Weights of a small transformer language model.
Size: MLP 2048 GELU, 42.7M parameters.
Architecture: no position embeddings, tied embeddings.
Training: a variant of Adam for these matrices, 13805 steps.
Each number is 128 + 24 x the weight over its row's rms, rounded and kept within 0 to 255. Layers, rows and columns count from 0. The size above them is the row's rms in percent of the matrix's.

# layer 9 MLP up, 2048x512, rms 0.0366, rows 897-923, columns 0-127
size [ 89 111 109  82 101  79 108 102 112  97  75 114  89  82  98 106 108  99 105  93 100 109  93 103 105  98  76]
[[146 152 143 156 123 167 157  89  93 159 100 135 136 134 110 168 157 122 141 128 152 143 127 135 138 150 113 131 128 136 137 154 158 121 139 103  87 138 132  92 146 148 116 109 103 172 125 127 153 127 122 124 157 161 156 114  98 125 172  83 120 115 114 139 118 124 130 155 157  81 119 105 109 157 137  85  86  83 148 108 132  91 126 131 158 132 136 134 161 162 102 145 102 129  94 139 157 144 143 123 132 146 151 122  89 130  90 111 127 121 124 103 163 119 100 124 113 131 123 107 171  88 125  96 142 138  90 134]
 [134 157 152 106 121 103 124 158 117 143 151  99 162  87 132 146 103 150 135 137 124 152 104 115 112 108 111 128 131 166 138 126 133 104 104 130 153 142 128 129 139 108 118 161 105 124 115 129 165 184 178 154  98 138 127 104 124 158 130  58 121 143 165 133 137 127 148 129 138 130 116 111 125 147 134 144  74 148 157 178 118 132 137 101 164 101 137 118 154 169 121  99 151 107 142 185 108 146 134 118 138 132 142 133 156 162  78 132 118 117 149 106 131 129 106 134 125 103 140 148 131  96 108 132 118 111 115 135]
 [116 128 155  88 125 128 125 146 135 126 123 122 127 100 142 114 122 172  94 117 141 128 122 125 146 184 117 106 156  71 123 188 117 115 163  84 116  95 133 106 107 122 162 119 153 151 126 143 130 128 105 214  95  58  86 115 200 129 104 119 120 133  99 169 141  99 129 152 138 104 166 160 133 125 177 125 129 118 127 137 177 104 114 105 131 159 140 100 142 107 116 182  41 129 103 122 166 137 152 104 122 173 115 115 137 157  94 149 116 139 160 133 131 166 165 107 146 146 130 124 144 134 148  93 145 146 175 118]
 [125 121 120 182 131 167 151  94 128 151 136 122 142  91 108 162 146 132  92 137 137 141  78 125 157 129 190 101 142 125 164 112 126 161 128 128 112 147 114 156 146 111 143 161 144  80 122 121 123 171 130 131 134 154 104 129 148  86 146  93 124 152 104 139 136 170 117 159 122 108 119 158 104  76 122  90  78 136  97 117 111 139 121 140 152 154 176 181 109 125 165  66 130 148 140 127 125 112 115  95  80 125 121 128 108 178 116 127 103  76 140 109 153 123 159 120 130 109 135 109 121 109 144 104 103  92 168 100]
 [144 127 146 138 115 113 121 126 137 144 124 132 116 135 108 129 171 133 141 130 119 117  93 136 121 127 151 147 168 146 121 131 104  96 180 137 135 118 113 106  88 104 149 128 114 135 106 125 150 137 139 173 152  94 170 113 172 157 148 106 101 140 143 134 140 158 110 155 122 141 129 147 127 148 120 116 118 130 107 109 150 100 131 151 150 115 126 134 116 107  82  92 132 152 120 136 117 117 109 164 132 115 126 131  86 113 161 117 142 102 115 107 150 105 133 145 125 119 150 121 125 101 168 121 140 130 140 124]
 [150 120 170 160 110 157 104 147 185 120 113 177 158 119 123 100 117 137 157 181 108 150 140  87 171 154 130 173 163 148 124 119 118 154 123 132 138 145 141 137 116 122  85 156 124 123  95 114 147 137 160 154 122 131 134 110 173 161  87 107 144 185 146 152 152 165 138 151 115 127 100 114 102 121 127 103 101 129  88 111 100 172 151 133 118 175 134 163  91 130 156 137 129 130 177 133 135 147 129 127 164 120 136 163 131 151 135 155 115  82 126 150 158 102 161 127 171  85 117 116 141 143 182 102 119 111  95 162]
 [120 146 116 135 146 115 102 170 129 124 146 131 173 149 146 106 152 141 131  84  74 173 126 151 118 157 145 126  93 102 143 141 129 127  98 163 132 130  75 131  91 157 143 132 113 101  91  99 120 164 127 155  76 131 136 116 106 105 167 120 127  86 129 120 103 118 114 107 118 167 145 175 130 156 150 154  85 145 149 144 107 108 118 117 157 130 163 133 142 176 114 140 158 123 125 124 138 179 100 136 139 110 152 123  67 128 113 165 118  71 136  80 160 102 114 120 174 155 139 128 131 111  95 113 113 126 116 139]
 [136 148 114 149  86 164  92 132 103 150 114  91 144 122 124 181 104 119 143 116 148  75 141 141 109 151 121 139  59 137 128 157 119 123 101 110 130 125 135 174  86 125 146 105 101 162 120 107 139 139  94 137 139 176  90 121 143 149 152  81 145 141 127 141 177 173 126 112 138 135 120 152 125 155 123 121 120  98 158 126 153  99 103 123  88 124 132 143 155 120 121 117 175 123 140 138 136 132 105 136 150 176 172 149 172 123 142 110 184 120 131  95 121  97  79 150 156 103 104 133 155 107 119 136 101 151 151 108]
 [113 134 162 135 153 122 108 171 117 158 166  95 137 178 158 128 129  89 164 135 123  96 138  94 172 116 115 115 123 153 147 102 128 147 133 133 147 146 130  79 113 141 165 115  71 159 144 185 121 118 170 102 112 134 150 110 135 145 158 150 138 138  94 144 149 169 160 111 171 123 133 118  96 127 134 131  89 129 123 109 133 159 100 110 142 138 150 132 118 157 124 125 117 172 132 105 103 188 148 143 138 106 156 108  93 113 152 110 125  97 114 152 139 113 140 176 118 128 143 126 115 133 175 117  83 167 165 113]
 [121 102 158 124 142  99 137 143 115 112 104 117 141 139 119  90 158 131 134 127 103 125 111 137 127 115 141  82  97 139 147 138 161 186 113 109 144 171 133 136 135  71 104 154 138 133 151 121 139 108 134 141 116 120 153 118 140 126  83 125 149  94 168 121 164 144 121 162 159  98 123 124 141 168 103 115 114 167 121 112 175 163 141  97 136 131 123  85  68 129 145 160  89  84 108 128 144 179 140 137 139  89  94 145 121 152 155 120 151  99 116 121 110 117 171 103 124 125 126  88 114  82 133 152  59 119 122 153]
 [131 123 152 104 137 146 108 128 158 155 156 144 148 108 135 136 125 110 111 119 104 162 119 143 111 126  95  84 151 115 146 140 142 122 125 205 116 114 152  95  73 136 170  90 131 173 106 163 181 166 147  85 109 125 174 130 146  88 112 164  75 150 134 191 122 127 100 128 126 120 131 153 176 106 134 126 173 132 102  99 162 132 105 125 108 122 134 124 127 132 127 141 133 111 117 115 107 106 121 148 156 129 137 116 125 123 139 135 136 112 167 108 140 113 124 139 106 115 125 155 138  89 146 129 161 106 153  86]
 [161 116 110  92 135 138 117 169 117 130  76 100 129 102 121  99 128 158 143 120 119 161 132 100  99 126 176 131 104 118 129 118 145 112 164 115 109 134 118 108 131 147 142 140 134 127 118 119  93 135  82 160 100 125  87 107 131 138 182 127 156 108 167 135 147 143 119  90 146 142 109 115 153 180 120 119 115 188 145 148 115 151 165 155 104 126 139 101 128 137  97 136 115 105 140 170 148 115 147 112 125 134 147 105  98 160 114 118 151  93 139 118 128 169 155 121 146 113 176 111 124  95 139 118 124  98 118 135]
 [113 101 111 146 128 129 129 111 100 159  89 188 168 131 117  95  88 127  77 165 125 143 113 114 116 173 108 105 121 111 108 132 122 127 138 143 124 130 138 126  92 143 104 147 149 125  99 137  67  97 137 138 129 132 158 125 125 111 129 104  77 138  96 155 132 181  55 135 152  95 132 133  89 121  74 114 114 126 118 134 143 145 171 131 158 137 130 131 131 142 134 116 159 126 103 140 113 119  97 117 128 135 134 158 128 150 134  92 147 138 130 116 114 103 158 113 128 158 161 118 184 128 126 113 128 111 140 117]
 [117 140 142 131 140 143  95  94 155 137 142 140 137 170 103 114 107 134 130 116  68 151 148 126 182 127 125 108 143 113 144 139 128 183 131 122 128 106 152  88  91 116 140 124 167  98 170 109 120 122 123 152 147  82 137 125 127 113  90 164 111 168 149 100 124 117 156 133 131 117 106 144  85 138  92 100 118 145 110 154 142 175 102 102 116 182 131 185 143 118 119 108  79 146 114 142  75 152 113 153 152 120 130 127 141 117 148 159 144 111 125 125 131 146 158 131 166 116 139 138 113 140 103 169 101 129 164 113]
 [169 154 123 138 117 115 120 106 122 124 126 116 104 178 158 147 135 134 147 152 131 155 139 117 110 147 104 132 135 140 117 114 143 117 153 122 145 139 217 125 128 169 132 125 126 147 121 125 108 156 106 123 160 122  98 100 114 160 129 127 121 131 107 100 141 146 140 160 132 120 109 116 140 126 117 130 110 105 146 113 153 155 108 103 117 138 135 147 103 181 115 122 138 105 125 117  59 109 109 118 144  95 153 134 138 120 151 160 114 119 129 153 150 164 183 139 135 143 128 137 138  93  86  93  95 105 120 100]
 [122 117 155 141 133 149 106  56 121 176 144 113 134 152 140 171 159 126 146 131 102  84 173 145 155 122 138 136  87 118 133 131 132 126 150 115  83 113 150 156 149 147 137 109 153 132 102 116 124 143 134 107 105 103 137 121 118 112 103 100 157 110 102 124 157 108  95 158 116 111 111 111 191  94  99 157 164 126 171 187 113 148 131 111 127 154 167 139  97 151 108 111 135 128 121 144 117 113  95 102  59 129 114 130 124 116 138  79 144 103 101 138 114 163 110  88 170 159 111 112  94 132 117 117 107 160 125 108]
 [175 145 103 148 128 113 119 142  75 131 130 101 168 131 122 119 155 138 152 137 138 146  88 101  76 155 155 131  96  98 130 165 138 126 111 139 108 111 143 148  97 127 116 163 124 122 110 176 117 129 141 130 136 129  87 121 131 128  97  96 168 130 107 146 145 125 117 136 124 131 152 103 164 168 152  94 125 118 136 150 105 112 121 174 102 113 113  77 118 122 104 156 105 128 172 152  91 125 132 162 117 136 137 117  87 144 117 160 132 130 124 155  94 158 140  89 130 135 121 155 152 119 128  96 133 122 123 123]
 [133  93 109 130 125 168 140 152 103 121 109 144 110 153 127 175 139 112 158 107 120 155  83 128 131 125 129 126 145 165 135 123 125 147 145 158 113 152 150 106 106 108 130 127 114  97 108 159 132 161 152 151 145 120 139 111 160 158 126  98  99 146 123 125 177 147 131 109 123 133 152 141 155 137 183 107 106 162 147 130 117 136  93 138 118 123 132 129 107 141 168 110 111 147 152 127 145 108 110 121 105 105 146 122 147 134 131 155 131 101 150 128 103 134 166 126 148 142 142 155 116 112 144 121 126  89 110 130]
 [ 98 148 151 165  96 136 138 148 154 112 163 132 111 141 167 111 100 138 116 128 134 137 136  54 155 105  96 172  75 108 130 140 128 127 115 120 144 148  81 110 131 109 118 103 160 157 124 117 173 144 149 134 106 152 150 110 131 134 175  78 113 142 116 132 168 120 185 129 113 101 165 100 151 133  97 110  88 102 150 128  97 148 136  84 138 175  97 175  65 142 139 110 130 124 150 170 113 128 160 142 144 137 124 154 145 114  90 171 135 113 132 105 142  96 137 120 118 108 123 125  90 138 142 121 127 137 140 144]
 [158 112 117 118 146 126 128 136 113  93 157 163 115 117 132 116 121 121 135 156 103 148 122 136 132 124 106  73 170 132 132 138 143 170 123 130 103 103 145 124 143 110 119 123 111  87 129 119 134 129  86 134 117 102 156 105 167 130 112 137 110 118 132 168 140 119 133  97 162  86 126 112 110 104 171 143 156 136 150 163 145 119 111 131 149 119  94 117 132 102 191 119 138 137 150 165 137 131 172 145 102 144  94 152 142  88 156  87 154 147 133 154 141 159 128 107 108 133 104 126 118 129 115 131 125 149 120 123]
 [123 143  96 113  78  81 119 130  88  84 128 112 160 146 144 151 135 174 106 127 113 157 137 124 119 108 125 122 122 117 112 152 145 118 142 138 143 166  98 123 133 181 121  89 134 140 151 118 111 127 126 116 149 137 124 109 122 163 164 124  90 110 118 171 140 128 129 195 124 124 143 117 177 134 114 104  99 122 133 103 109 153 117 108 130 144 160 134 114 112 138 140 126 105 146 162 166  88 110 196 131 138 128 115 116 119 130 137 136 119 153 154 139 114 132 109  92 131 118 142 118 136 137 175 104 131 154 150]
 [121 101 119 143  95  94 118 125 136 105  75 101 145 164 150 107 142  99 134 125  97 135 118 145 133 149 153 157 101 136  95 121  70 121 120 132 152  69 123  90 122 139 130 140 109 133 112 134 146 133 145 128  80 100 130 106 138 131 136 116 108 102 140 152 117 136  75 129 100 112 135 125 151 157 156 159 122 121 173 116 176 142 122 141 107  84 167 121  98 131 137 154 122 107 117 127 130 137 101 109  76 170 135 129 160 149 122  80 112 132 172 124 150 154 127 150 152 140 138 177 108 142 122 117 171 121 134 136]
 [ 93 145 129 129 124 116 144 157 112 148 131 140 135 163 141  97 108 135 186 114 113 112 147 127 113 134 100 119 152 133 164  99 167 152 138 100 141 132 162 156 143  99 106 129 117 132 181 142 138 138 130 140 122  92 154 118 135 163 122  86  94 137 171 140  87 111 102 143 162 113 121 133 136 160 124 149 123  78 126 111 162 101 110  95 150 103 126  78 133 133 126 141 118 133 182 140 143 145 151 157  98 126 137 151 112 143 188 142 138 122 136 101 110 130 108 113 135  92 156 123  86 102 156 103  97 105 127 134]
 [124 129 142 160 139 161 124 142 109 131 113 163 140 108 151 140 156 137  82 109 129 108 116 113 126 128  94 123  71 172  98 117 122 194 149 120 176 179 121 158 118 115 131  96 103  89 123 143 103 119 168 156  80 137 169 106 204 155 105 124 152 128 102 151 175 143 117 114 141 113 151 147 132 153 170 148 119 131 169 136 133 106 118 101 139 140  72 129 122 131 126  77 128 107 105 123 132 130 150 104 118 133 117 142 169 136 158 104  94 104 131 107 141  93 133 152 153 149 166  88 114 141 123 122 124 100 118 141]
 [125 106 187 129  87 131 142 131  99 115 109 119 119 136 124  86  84 135 122 133 149 149 135 118 116 129 117 199 155 114 132 110 126 129 148 130 103 150 137  71 134  91 125 149 130 110 124 160 149 168 143 124 101 105 126  99 116 170 131 162 117 195 116 102 126 140 133 137 176 111 143 112 170 150 158 130 181 135 151 125  86 126 162 129 122 160 120 137 122 150 137 129 124 105 118 129 145 121  94 146 131 127 134 125 143 114 124 135 110 127 106 128 129 121  64 109 131 157 134 121 144 110 183 125 100 157 101 147]
 [151 127 138 173 109 120  77 117  98 152 132 100 140 113 129 120 109 130 132 165 130  84 114 109 148 156 129 108  82 118 100 160 125 160 110 116 141  96 163 147 102 192 156 125 103 162 132 117 160 126 165 130 139 188 163 120 122 121 151 107  77 120 136 134 125 168  84 133 143 130 153 178 114 127 124 154 122 131 158 106 166 106 136 108 114 102 134 150 161 139 181 128 150 133 155 117 122 117  94 146 110 105  97 107  90 128  70  81 134  93 164  85 133 102 144 161 139 136 143 101 130 128 118  92 117 117 127  97]
 [105  93 148 143 105 133 143 160  78 120 125 126 106  85 109 147 120 168 144  84 151 131 162 133 110 140 111 119 113 124 113 147 144 110 106 182 145 137 167 190  90 170  94 109 158 150 127 179 170 169 131 151 110  77  93 106 159  94 145 154 126 121 134 119 127 119 125 108 131 118 116 117 203 119 138 116 139 121 103 114  86 112 122 116 121 152 141  74 133 129 118 146 150 137 151 157 128 147 148 116 116 145 118 129 132 132 119 127 135 126 156  97 177 146 129 138 139 138 146 140 132  90 152 109 156 155 119  91]]
# layer 9 MLP down (transposed), 2048x512, rms 0.0376, rows 897-923, columns 0-127
size [ 95 130 108  85  98  74  95  99 113  94  78 141  88  81  96 105 106  99 108  93 101 102  95 103 103  95  74]
[[126 128 146 115 147  89 139 110 135 144 156 134 136 143 134 130  79 131 111 112 121 161 137 137 118  94 100  95 129 119 146 121 151 146 100 143 173 124 139 138  72 108 120 151 139 141 104 115  91  92 111 118 121 159 119 145 112 107 116 127 137 117  96  99 155  94 117 142 133 132 101  99 128 126 147 126 130 134 147 162  69 163 117 163 121 155 180 101 144 127 154 147 152 139 140 147 163 149 121  92 120 143 113 127 123  63 152 116 116 129 113 104 105 124 117 146 110 109 140 178 109 144  98 112 143 112 149 120]
 [128 111 123  96 117 121 114 121  95 184 114  92 134 126 154 109 131 112 154 150 116 109 132 144  92  77 141 125 146 159 131 109 142 106 136 111 141 139  99 153 126 128 131 134 113 122 110 141 119 126 116 140 109 142 162  70 120 153 106 122 163  72 139 126 100 121 176 105 186 152 119 109 168 147 134 134 142 141 113 151 119 118 171  94 111 109  82 118 159 116  97 142 153 109 142 165 118 124 163  86 128  94 104 132 124 135 125 139 121 128 176 133 105 114 128 124 147 113 122 110 128  86 120 154 113 115 150 131]
 [ 99 172 103  91 117 148 140 137 142 140 113  80 131 147 103 134 165 133  98 166 112 173 111 141 119 153 160  74 133 164 142 109 120 152 117 121 135 133 136 122 117 154 109 148  88  84 144 130 148 137 107 115 116 150 136 137  63 151 125 140 147 113 111  89  89 110  97 110 104 132 126 102 113 164 107  98 141 139 169 150 130 169 126 154  76 120 101  98 147 140  98 103 105 133  97 139 137 137 169 107 137 127 152 138 168 143 117 154 130 146 135  97 121 100 149 125 148  72 133 125 126 155 165 129 111 161  83 149]
 [157 141 127 148 162 165  99 146 185 148 144 162 135 150 158 127 120 162 161 125 132 140 149 126 115 156  58 156 133 145 127  87 112 129 140 147 120 130 138  93 150  93 118 150 127 172  73 118 143 116 118 120 143 160 146 198  90 126 146 122 148 137 177 117 129 127  92 146 113 149 115  66 171 172 157 120 161 114 153 157 132  85 145 142 105 100 104 103 121  98 105 147  83 149  61  99 129 182 125 162 135 132 148 114 110 112  94 142 142 116 114 147 135 139 144 144 152 133 118 161 139 135 135 117 142 124 138 136]
 [173 130 122 172 124 142 147 164 136 155 105 110 117 152 118 147 136 157 155  83 113 139  85 150  57 118 134 118 119 103 104 104 122 134  87 128 117 121 107 156 151 159 120 121 132 116 139 148 112 130  87 130 109 146 121 128 174 137 112  83 144  98 102 119 131 150 128 114 153 112 153 144 174 103 116 153 112 128 114 114  77 136 142 133 154 154 106  75 108 117 156 120 126 171 117 139 141 162 141 102 100 126 122 169 158 142 115  91 153 118 112 125  82 155 126  74 141 134 128 147 106 100 120 171 111 112 149 117]
 [177 154 140 122 161  94 141 133 137 117 142 164 112 140 117 109 139 168 159 127 129 132 163 114 142 169 147 142  93 116 130 122 110 120 163 131  83  77 126 166 146  97 136 145 153  96 128 101 143  82 147 132 121 159 133 110 137 147 127 175 123  94  94 138 138 121 117 151 127 119 138  89 115 144  92 116 100 120 106 162  99 122 141 124 167 142  94 177 124 107 128 113  74  75 120 162 134 136 186 137 100 141 116 150  89 146 154 158 122 124 123 143 133 176 143 157 124 116  80 105 129 104 100 143 133 166 125 169]
 [148 124 130 120 102 105 168 121 138 145 125 129 123 136 126 141 131 117 134 135 138 158 137 156 103 141  90  80 108 113 108 178 100 149 144 114 123 137 105  95 131 143 120 138 152 123 101 123 162 172 152 206 115 114  96 245   0 156 159 145 126 159 112 135 153 121 127 117 114 135 127 125 159 146 137 129 127 146 110 148 107 143 135 150 155 150 121 111 123 141  83 129 122 130 136 149 154 155 147 120 144 129 112 109 126 136 124 132 131 119 116 145 117  92 110 112 135 113  80 134 157 141 163 179 101 126 147 145]
 [180  99 159 119 104 116 152 149 113 129 187 154 109 118  92 132 108 143 138  95 153 148 165 104  93 126 178 131 111 116 134 104  94 110 109 123 113 110  86 119 154 138 108 155 113 111 113 117 145 181 133 141  76 127 114 105 165 110 102 148 149 167 121 146 140 122 103 133 162 105  98 154 103 126 116 151 122 156 109 170 216  87 126 123 119 124  65 133 137 128 158 135 121  89 159  95 138 104 121 107 163 126 145 105 113 150  97 157 160 111 127 129 157 104 130 121 158 131 124  83  95 111 156 106 103 100 112  95]
 [190 161 104 115 112 129  93 134 156 135 127 123  71 143  77 126 146 142 119 120 104  77 151 125 128 109 124 123 128 112  86 131 140 112 133 171 118  88 122 126 121 125 139 102 115 156 103 145 199 141 149 148  88 171 148 134 118 100 115 140 112 160 147 142 133 139 121 153 154 137 153 184 147 119 106 164 161  78 119  53 107 101 160 109 118 167 120 119 153 124 151 134 116 151 116 127 149 173  95 124 145 176 135 115 134 158 123 141 137 115 141 132 113 133 107 148 133  91 108 115 113 194  47 153 114 153 140 151]
 [111 111 123 187 118  99 102  90 120 154 138 102 104  80 100 111 132 144 121 162 156 100 135 100 165 114 133 159 170 132  84 115  95 117 163 111 141 165 137 119 144 121 112 123 171 120  89 132 147 122 123 124 115 147 132 110  88 119 116 133 105 139 117 157 125 146 148 135 159 136 156 155 131  93  89 137  95 133 153 136 105 124 150 153 130 110 106 138 141 139 126 141 144 165 102 130 138 125 107 185 175 128 119 133 114 101 119 145 105 150 112 144 131 142 101 140  76 135 122 115 158 156 128  78 171 167 128 144]
 [138 120 121 133 106 153 119 147 167 144 159 100 115 168 122 148 168 171 112 129 164 107 124 120 163 145 124 164 138 126  80 122  99 102 129  88 149 111  65 126 187 131  69 183 123  94 101 142 116 126 135 130 147 114 114  62 136 128  93  96 125 143 148 118 146 110 150 127  97 158 129 117 131 103 140 120  75 113 105 177 100 105 110 121  93 138 108 172 150 126 104 106 126 120 142 123 112 170 137 125 131 157 185 137 118 110 169 129 135 171 114  95 162 118 116 143 139 175 120 128 129 114 129 115 114 122 110  70]
 [136 104  88 146 158 161 110 148 135 118 133  94  89 103 120 100 101 107  97 111 135 162 171 128 110  64 117 138 127 160 129 113  94 132  96 130 122 111 154 134 126 123 151 134 152  93  91 142 158 132 116 167 106 140 167  89 147 111 117 170 132  79 182 137 136 132 158  73 167 149 144 115 148 141 140  88 150 144 134 123 133 134 150 121 100 125 121 140 174 166 120 121 125  95  95 156 128 121 156 103 112 128 116 123 148 171 103 136  99 143 134 128 120 103 148 162 127 109 138 107 147  82 122 159 112 139 120 112]
 [112 142 178 115 109 135 108 118 153 102 176 117 137 142 156 163 127 147 129 114 120 120 124 161  94 124 109 120 122 117 114 116 120 133 121  85 103  70 116 105 145 122 118  84 116 152  83 127 127 132 152 123  84 126 145 149 163 114 145 128 132 133 129 140 162  94 167 100 145 101 128 139 137  85 165 161 121 134 152 153 111 120 123 125 112 110 120 149 111 121 173 130 140  98 153 107 132 129 142  98 122 147 165 125 140  94 126 119 129 112 152 163 101 105 163 189 164  92 161 185 120  95 114  90 104 115 109 130]
 [137 116  85 138 139 131 137 116 125 147 117 116 153 116 133 134  98 153 122 110 170 143 128 109 100 129 109 129 127 141 120 141 112 109 148 139 136 128 122 173 111 111 122  81  98 153  93 159 165 141 132 106 142 171 101 157 117 143 118 142 146 130 137 185 153 152  87 101 143 143 177 154 149  87 131 160 145 122 130 106 116 126 149 150 139  79 115 110 144 143 112  93 140 159 157 133 161 172 112 121 129  83 135 127 131 130 153 130 125 151 138 130 138 114  50 143 132 165 147 133 118 102 134  75 125 138 128 113]
 [122 120 107 136 174 143 129 136 105 156 171 121 130 151 171 167 122 159 113 126 136 113 115  95  91 117 104 118 134 122  85  82  97 156 137 133 133 137 135 116 125 100 144 134 175 149  93  78 132 147 127 175 105 171 125 117 117 119 129 129 134 118 141 171 163 132 150 155 172 125 156 119  99 125 135  91 137 110  99 113 103 148 135 121 122 107 130 118 114 149  96 164 139 143  63  97  92 145 136 148 104 118 122 103 133 107 121 123 164 141 149 142 141 164  75 140 145  63  96 126 137 104 119 123 136 148 143 113]
 [ 98 133 129 144 105  88 162 102 126 141 111 133 112 156 117 180 133 124 154  99 135 162 126  92 144 175 135 127 193 177 131 141 127 118  99 108 137 145 126 146 122 138  84 146 114 107  79 145 132 124 147 148 172 134 157 122  96 124 138 143 150 125 162 158 138 148 135 147 107 126 106 137 118 145  82  86 124 102  97 163  90 102 110 131 103 132 145 102 135 153  88 130 148 159 181  88  56 153 125 115  84 123 134  95 162 132 136 123 142  87 161 116 122 116 126 123 105 190  88 100 140 161 120 108 140  88 139 148]
 [136 137 136 120 131 152 194 174 133 210 124 120 168 124 128 121  55 138 113 106 154 163 176 150 180 135  87 143 114 185 115  93 107 126 138 131 135 166 165 138 155 132 129 137  80 129 150 154 161 141 155 121 102 115 118  84 156 114 125 120 116 126 123 135 134 132 130 161 112 127 122  96 104 146 117 120  87 106  93 132 159 129 118 134 120 150 163 117 133 137  94 123 125 120 143 153 138 137 125 133 105 144  97 126 155  99 150 116 156 112 113 141 128 121 159  94 104  68 124 179 122 126 129 123 124 121 120 158]
 [164 142 147 122 102 107 114 147 108 182 154 149 102 155 136 122 122 165 118 129 159 138 149  78 150 102 132 134 110 133 138 124 163 155 136 111 107  68 149 176 133 119  95 128 164 170 105 106 160 113 121 133 111 172 106 130 121 129 164 136 126 135 156 151 110 105  82  76 132 164 146 130 172  96 136 103 149 115 109  83 117 114 108 126 117 138 140 136 150 153 143  97 109 118 117 137 133 177 134 177 142 146 121  77 116  89 107 117 125 134 142 147 136 100 123 122 170 137 117 118 126 102  80 119 137 157 184 124]
 [136 122 149 139 160 128 124 122 119 108 121 113 141 149 140 135 151  81 148 117 115 140  92 160  91 178 119 127 146 136 136 127 126  98 127 131 154 135 134 145 137 114  91 149 132 130 105 177 137  90 145 133 153 116  78 143 128 177 143 118 105 120 118 152  87 166 155 151 122 133  75 125 122 132 163  93 110 149  89 133 134 161 138  81  84 113 114 126 120 129 130 148  95 153 145  99 149  88 111 106 105  96 115 102 112 110  83  96 185  90  88 115 125 112 139 125  98 153 181 141 158 136 167 133 103 133  90 138]
 [112 143 130 124 127 101 133 117  89 132  77  76 142 128 107 144 125 128 135  83 155 130 115 121 131 186 174 174 101 136 160 141 138 139 119 123 129 107 130 112  95 127 157 130 123 108 144 137 133 139 146  97 108 107  76 164  86 133 153 154 127 174 114 122 119 172 154 125 122 141 140 125 128 141 115 177  96 122  85 102 109 151 147 149 117 135 145 122 129 124 105 157 143 158  92 122 124  97  66 117 146 119 162  95  90 158 107 158 142 124 155 126 103 103 111 148 176 168 118 149 165 162 114 113 147  97 129 166]
 [155 111  99 159 109 136 154 118 154 110 119 117 105 124 138 130 101 106 143 111 126  96 127 134 101 110  83 160 122 121 139 159 119 117 133 116 111 115 149 102 120 116 118 142 110 146 137 103 114 158 114 161 127 163 149 130 133 144 104 133 128 127 141 107 157 158 160 122 118 142 106 179 127 124 153 153 116 130 116 131 134 167 101 148 149 119 115 109 135 127 147 136 119 117 144 137 124 119 170  82 141 134 145 136 154 141 141 112 132 156 149 123 142 180 112 110 137 101 136 120 105 129 123 106 138 125 131 164]
 [111  98 123 126 113 118 132 136 122 145 150 161 114 128 126 128 140 154 161 154 103  78 128 140 110 116 136 137 173 131 178 106 118 150  75 144 128 119 146 170 131 144 103 137 109 107 115 117  94 122 124  95 145 123 120 143 140 120  88 103 121 145 136 126 103 135 120 159 137  99 122 169  96 110  80 131 127 133 172 122 156 144 103 127 125 101 103 178 155 129 156 136 123 113 115 137 102 137 142 143  87 126 151 161  62 157 152 202  80 130 131 132 133 107  60 121 127 133 123 145 170 158 184 122 159 146  85 118]
 [127 157 136 124 120 183 150 148 119 135 117  89 104  88 129 167 147 116 130 115 110 141 121  87 123 136 119 137 116 164 114 164 122 103 112 125 127  92 169 121 158 121  93 118 117  70 146 127 131 129 130 117 119 103 144 111 135 160 105 115 140 131 147 144 124 168 170  99 144 125 117 134 126 131  88 141 135 131 131 159 133 158 123 118 117  73 113 144 134 121 144 100 132 142 125  86 126 100 133  63 107 106 125 110  67 164 138 141 127 142 140 124  76 135 142 126 151 156 120 118 135 165 180 157 126 127 112 149]
 [159 115 151 133 160 124 147 131 113 162  93 139 131 121 116  91 101 143 113 116 149 112 142 126 123 130 117 132 142 126 154 140 131 139 177 100 143 170  88  82 106 122 128 139 100 165  92 122 130 105 142 115 144 113 171  91  93  93 163 151 122  94 151 125 119  86 138 152 121 149 105 140 127 108 119 173 160 114 117  91 101 108 132 168 122  80 162 131 127 147 111 149 118 163 131 153 152  90 138 123 122 119 149 116  97 117 120 138 140 133 127 102 165 102  65 114 146  91 133 114 128 153 128  85 169 155 138 162]
 [128 103 195  98 121 156 126 163 139  83 132 160  93 162  98 148 121 128 165 156 127 129  86 125 117 136 113 130 142 152 135 150 148 128 113 167  94 181 141 111 112 124 137 115 134 125 123 149 137 121 144 148 152 129 140 105 136 131 154 103  98 159 132 118  97  94 106 120 130 129 132 110 127 116 136 118 112 146 152 129 119 139 134 146 142 153 146 148 148 117 164 143 141 141 153 144 109 115 110 168 116 158 134 127 142  80 127 107 134 114 111  99 123 134 100 147 148 177 108 106 132 149  87 112 106 141 123 128]
 [ 88 104  95 143 117 131 154 122  72 140  75 131 137 112 155 151 133 124 116 134 144 127 107 182  97 141 124 132  93 130 110  94 112 109 135 142 105 127  87 131 155 105 123 130 144 112 109 143 125 111 123 112 108 107 108 153 114 158 144 122  92 175 112 171 134  89 113 150  86 145 131 126 157 127 124 140  98  95 142 183 125 158  82 128 121 116  94 116 122 126 123 122 137 155 175 144 144 121 146  95 132 102  49 101 136 129  97 100 143 150 161 131 110 129 125 107 116 108 120 106  72 129 141 168 128 140 116 110]
 [ 99  96 126 112 144 104  94 105 149 101 154 111 137 135 120  82  83 164 127 176 179 154 215 138 160 160  66 171 129 147  99 146 152 121 133 160 137 105 101 146 118 151 138 120 141 108 108 127 123 120 119 134 155 142 123 136 136 154 144 129 107 137 156 133 156 112 125 127 118 151 115 139  87 132 118 118  99 140 122  98  99 139 159 144 131 127 139 118 114 122 148  86 130 151 114 107 174 166 128 107 115 170 110 116 130 127 154 119 104 149 133 108  94 124 117 134 125 114 145  87 122  82 104  90 155 104 137  84]]